From a checkpoint of a small transformer trained on Wikipedia: vocabulary 4096.
Each number is 128 + 32 x the weight over its row's rms, rounded and kept within 0 to 255. Layers, rows and columns count from 0. The size above them is the row's rms in percent of the matrix's.

# layer 2 MLP down, 96x256, rms 0.0627, rows 0-39, columns 160-191
size [ 89  95  99  96  95 103 102 109 100 101 101  96  92 101 110 159 106  99  90  93  85 101  98  97  88  94  99  98 100 103  99 101  98  92 108  98 109  95  97 103]
[[121 103 149 141 180  93  72 113 129 113 104 178  92 156 211 111 167 147 128 147 150  76  80 134  97  67  97 158 144 165 138 149]
 [166 115  81  92 127 118 135 116 119 105 126 137 193 166  61  82 132 128  66 155 165  82 100  91  54 128 125 123 110 144 109 148]
 [159 153 135 129  64 126 157 152  69 126 105 102 156 109 139 177 105 121 100 131  57 122 153 128 132 101  97 136  71 110  57 123]
 [157 116 127 156  70  97 160 165 105  50 109 140 149 139 143 157 182 114 163 152 171 112 143 139 103 137 150 111 119 160 138 146]
 [121 109 128 137 118 168 136 102 125 106 148 199 127 145  99 196  74 135 148 221 184 129 103  48  85  96 166 138 143 160 113 112]
 [ 90 154 165 146 127 129 147 124 133  90 131 146 127 163 129  80  93 136 153 158 139  98 110 174  98 111 133  74 171 189  74 117]
 [187 128 127 132 110  81 170 105 135 129 124 124 119 126 161 132 136 102 130 119 142 153 148 116 144  54 151  97 136 128  86 133]
 [147 125 115 150 137 150 191  87 129  87 124  82 125 139 108  91 101 127 104 170  77 146 136 105  96 102 115 165 105 114 151 111]
 [152 117 129 133 125 137 134 137 125 118 165 151 120 161 142 156 100 127 125  79 106  99 192 112  91 172 147 180 109 138 124 131]
 [ 85 122 145 177 140 171 128 172  90 137  96 131 112 149 161  83  68 115 127 139 182  97 106 165  78 138 177 125 177 114 152  83]
 [105 160 149 106 119 124 123 104  99 142 117 101 158 136 120 196 136 102  79 157  86 106 158 183 114 116 152  93 113 150  64 126]
 [142 173 134 135  38 103 148 169 181 109 123 141  58 161 174 133 119 110 172 125 127 151 128  85 104 145 136 157 104 115 120 129]
 [141 159 144 150 131 161 129 232 152 121 132 163 143 129  93  81 172 100  99 127 148 132  66  75 156 111 100 144 101  88 135 118]
 [148 191 175 112 127 141 129 163  99 137 185 104  85 169 192 106 114  72 159 123 118 109 152  98 101 121 122 113 175  89  83 117]
 [136 127 178 101 109 108 135 143  93 182 113 129  98 140 147  74 145 132 145 132 129 141 138 168 141 128 104 129 150 129 113 149]
 [ 92 118 100 139 121 129  91 155  97 164 116 155 114 109 126 111 118 128 126 120 116  89 126 158 152 115 152 134 107 177 117  91]
 [156 100  86 124 115  63 177  72 127  97 191 124 151 168 173 184 125 174 173  92 100 141 171  69 132 115  82 114 142 120 161 132]
 [127 139 103 152 129 123 129 140 184 203 120  94 152 144 193 157 112 145  99 158  70 103 158 159 125 140 134  72 141  88 145 129]
 [134 121  65 132  52 139 173 175 130 120 153 182 117 125 184 132 141 167 111  89 139 137 127 106 131 123 117 139 127 160 165  74]
 [ 85 154 146 165 178 149 149 109 100 122 162 162 165 192 173  75 140 118 104  91  93 111 165 111  95 108  71 122 139 116 151  74]
 [116 129 113  82 119 112 110 140 140 137  90 171 156 146 117 177 164 150 142 143 151 147 128 104 132 141 127  71  85 152 111 138]
 [143 108 164 136  89  88 143  96 135  90  85 120  74  95 105 134 142 158 115  87 144 115  58  85 114 186 145 165  91  96 108 199]
 [156 156  93 143 229 175 138 119 119 126 117  99 124 141 158  96 165 153 116  93 128 104 125 116 113 165 130 108 114 126 137 103]
 [142  58 119 162  56 137 133 123 118 149 114 118 156 164 130 152 104 154 127 127  34 175  78 152 119  88 163 113 139 141 134 161]
 [126 130 152 103  54 142 129 161 157  73 153 166 165 129 174 181 186 165 174  55 137  99 158 141 113  90  96 136  96 132 161  57]
 [115 141 147 127  93 189 169 143 186  53 163  79 103 197 119  91 138 127 110 131 173 145 175 186 117 145 125 112 175 103 126  88]
 [115 136 126 147 105 159 110 171 210  86 119  86  94 152 229 152 190 144 134 140 116  93 143  77  80  95 218 132 136 172  93 189]
 [175 143 132 108  49 112 107 109 107  60 144 162 122 153 108 103 152 108  97 158 152 132  78  88 153 157  58 101 133 138 171 163]
 [105 125 131 180 240  99 129 128 164 133 140 139 123 169 146 146 123 137 114  83 178  52 111 104 113  98 139 136 130 103 129 159]
 [ 97 131  84 154 172 124 159 124 160 163 126 131 123 173 119 110 131  66 134  93 143  86 109 122 121 130 159 180 105 147 129 138]
 [187 116 126 135  77 155 187 125 162 149 101 144 127 111  95  86 156 101 112 134 119 137 124  85 175 119 140 181  86 102  97 188]
 [162 124  64 122 144 134  90  92 166 129 162 108 138 129 171 128 154  96 158 117 154 118 129 160 147 147  99 132 190  80 102 111]
 [122 179 140 136  74 110 155 126 150 108 167  78 104 112 145 124 138  99 119 163 139 163 102 102  94 122 147 138  97 170 176 108]
 [124  69 130 157  66 152 156 131  83 124 141 130  72 163 144 189 128 111 124 151 171 120 100 143 146 163 104 165 177 168 153 148]
 [161 122 131  93 155 127 174 160 145 120 163  96 130 132 123 128 123 112 122 162 135 108  98 176 116 124 151 153 180 132 141  91]
 [133 135 119 137 168  93  94 168 100 136 123 132 142 105 124 119 157 173  86 117 123 157  95 143 104  99 172 107 131 138 169 102]
 [111  95 124 161 121 129 113 113 154 126 128  86 147 124  77 162 120 121  75 160 125 122 137 102 154 144 159 152 156 149 105 165]
 [125 117 180 103 148 184 108 186 109 156 143  95 116 105 100 136 130 109 130  70 135 157 108 126 117 127 113 137 130 124 130 127]
 [150 108 137  52 115 102 158  94 138 123 110  77 180 126 126  94 167 147 151 134 151  90  78 125 151  92 152 133 125  74  68 155]
 [105 103 127 115 178 122 118 119  83 134 122  78 127  90 111 134 118 146 105 133 142  82  54 131 166 111 126 129 188 183 150 130]]